Weights of a small transformer language model.
Size: 12 layers, width 256, 2 heads of 128, MLP 704 SwiGLU, vocabulary 8192, 13.8M parameters.
Architecture: RMSNorm before each block, no biases in attention or MLP, capped logits.
Training: 901M tokens, 7774 steps.
Each number is 500 + 50 x the weight over its row's rms, rounded and kept within 0 to 999. Layers, rows and columns count from 0. Numbers have three digits each. The size before them is the row's rms in percent of the matrix's.

# layer 4 attention output, 256x256, rms 0.113, rows 51-93, columns 64-127
106:480551381470510512571465442503530560537465451533401458480552544551533497489474556448429441529522400526497493490456486595452427570510616453524482552382533487531585491572526428446532426497419501
091:500531439448511523435478481524432439425471487452502453507603546470543550474445437520496521453437518556503473502463472421437504532473535546525448619423555532517550426502521441470470506503434527
098:631476483450536353600502511441536462489513519506507438478547522542433485516541536544464540532519531469489528494473435529477541491419564503475498518439494487469462411496503496520457517473478490
101:471487469520500481504537502624547567583468494417475369538429474517516569572552452488462528420487493486481581537422595537442567587501561445519491462571469556419426478529598490425511579470557510
099:525546559506484431482510588466560512441514438492448547556457498618516518527528585534475488504495585565447531431471444520475526417425559580543575459452391503509537462510588497478517610515483554
106:508412514463520575444444455488523541383493474466572335449535566505514504481496486518464500409561490474587535513504441476511466514491571487454494550495479542489554515601552442556465432433411605
104:430494469505417501525508467474497518404500565541449478569448492494544546517585517339529475543430604545533525493494548535586393513576450481501499455480469515492470543537614527575543527463428557
093:445552525489517493511554460420483464500527500529517430476431486398495470531404545518512458505448497524401557456514523519520601481470438575605520500460403422531510575468523457540496498550510532
107:571519543561496576581503563539502528512504529510546505496525516551470468486467504422539540427523451451455508400426523456490523501450488450453560439484351437473468464476476387466526561550503429
106:518520485529510597497359467512473573506537466435435437385408519496461503527513422493580454416532515541536565462444476496395456469462601528469459470469475423546511433541488556474475528532550558
098:402504644484474466543494520557528474565582503433581430460534543534549447540538504516536492460533493532553539591550544583465479506380473572549504437451499516552505544445440508514524547550503448
102:525454542449485580492496575443448549440433489518511503421482497496391498539503456513483569414504531519486545441440457540482510427451595457469546539527559598518459572634502532550507509551541584
090:587467479537555472497524593521538565330446520502444523456488465558486519420520423530502427500564504544455393514417514520517507492481594407527513459466472538545534485441501627448472515529517452
107:495531496421463477512561502426438511498484499411410556500512469527479544554510415532396477554491463535624433463528516558458521426408434518516420516605387495473452521407632544563532545460586418
110:505473481461565518512583567480530465506428598524441546512472466496506500458447486561624481535499403511532512388489496395508592464519472576456461516578494433513479415510499431533543503548529465
097:482552617492492478533560512430484442477485579508489585481480462489527433638482427543541570486511471507490549462534519509499564446521436509457555521445494509431429529537440536480558481469464489
095:471551483436442471505555583494495489431497487515542519563518454471493513481611517440478456557550493471520613441497474555468493445424512537510512507595475499533511594478556546427466519453537444
095:512483445534499431456487423525430447505612488562494580470484438539464525546558520437507437483482538462536488541456537544529571477549532496526558503531460404462526461560545408529466547438539486
104:608531507519381471485401502490529545590494398512560454449565495534485488487482488503572464450524505410505433498496515452520416505520476498518524511471491491462603542510541450544473518544445552
097:519438471535564571541555554451523515423544471454426559382462512485564437499438519504512468507491487489487466549503363533564489464507583470469497571486410546466471455526467494584517509558522364
106:513530556497432576483510507597493493497499451495420534492485413542480511596376510398468530548511430470523458559474479487565491474475469438621427475478535561382497477496451608527462415567480473
107:508417462548521485437491389480516457568527473500490475499583568456533474470570483490543431551519517563468535495462425455506524505493597508491461564403520515476412431423534496540546431541529482
102:531521457546543450537442479466496480603468496522439427558459497481565593521555471576506595459457489519480361473488562561488561492507468445375493525496494546449443451455531612480478477528459454
093:480500612464537467481484569409493512466527479362559473496565493450516520512518433592421515454480417404536494524517472532439498440565500580567549529561555546577522438546587484454521561532461519
098:444436451487466553539507368473563472438514604538436465452494448475498444436533492491538616492510445549494417484563567403405518519496538504527454508429468469490435494413496374623510509499499484
097:601535488509576485533559530626462365418491491464482509533488457510506563420439499398544562527578527433508494486562487492526623534451505579468498440420535554556471450586426446521506517555540472
100:434416505515442518530519416502468456542515491513612494392525465493451475585513535493525463491540478404514367480500585491504504488536506614490518606468512450434495465512468416586508527411584434
101:461606549450475507438514542590485499566477499603510470443438467519476537543514452439465409407583412508517546468515491470510484490526459551519513517601529540429511430467533467533538571545503538
094:475445526477475539497556558481421418590499502484445480535422485590529558584442407481367660403401547516501475551438516488506499501494498424484491501520471608464434487518488528421525491467455479
094:542518476490449515526505491439465510460466550519500436565580502485450486489546409576526527414524490543508547542458537550569476496410397464488417506445422473491630515556498403446489477438462593
093:462541490453479557498503467560496593536575474504562526503501500397509510530500549485532465401537480409539485463531465355402539517537494524551496482531597467458459463485450500511487639414537526
099:490489537487475525547533577440531586526582559486459539468528523490475522482445459492485464515506412562404475521506476560507525471514516385461539516487496583565449525459489511464498473471543489
103:502466402520490557475456528503495425540513507523492556557439382448594562522436567554539463543527478527485559481532412567420537479444432573536430522503465525596485518492548411453548532619502472
099:510495440457543532520537539521523385451479491514478449486426416526540542431435492429572447540523517607451559427492501439475449424427437540505486453444475416406519454566487558528521585498423510
095:489429479487509518415505486503490439465570411546437477517455433586410444540521426624465490509621434463520557495636496400554481471477514573558547499517423438445505597603470488531472561471543559
101:454444502575555569463538533581442524509504445557479444474543557557458558475497530417558482412448519504576471457568591466465476517487469455475571508491475456507493508484473539562578566413478492
101:522574488517494532556495421598517462466462385587541479514583465566505556528602507484471499463429550487414484459437460412442414411484371483419431587530484565447518634491493491554443423516519460
095:523526555549409512528519701590543490469451450472357514584525487478502466441478429484388473545555572548458538552562505442495547471571528545437422492504480476500437530559525564497590530448482473
102:476509491467527424462522481527471457643551413391459420529510431451552446490410575492505529505547431422503439463454508447443457502507539492529535521524508510339525538516482483539422554493551476
094:574518525494625479459510488475451603427519541541424549454525547484408460474549495469535534498457476556557497536501437565491485401528476627481508597431512526539547568539412475501496477504501554
099:543548534549502493467421481511394456405517502440507540449480541515497494513520471547659347428494461488421514499594443571484555439430452493492520526505423596500550497559507525590526456549539448
098:398521510577474521560447496451451555469465522491475466512388533573474555486545576513441469424508537465556452435494471535492612509459479455528571473445548581482490612513496488493435432478452461
101:520415525502462461458371437522474438534540496452568481435509521474539509483511425489473553514548520568489478439626355536471537505428477557454443397525477511479465533529516493572419431419476529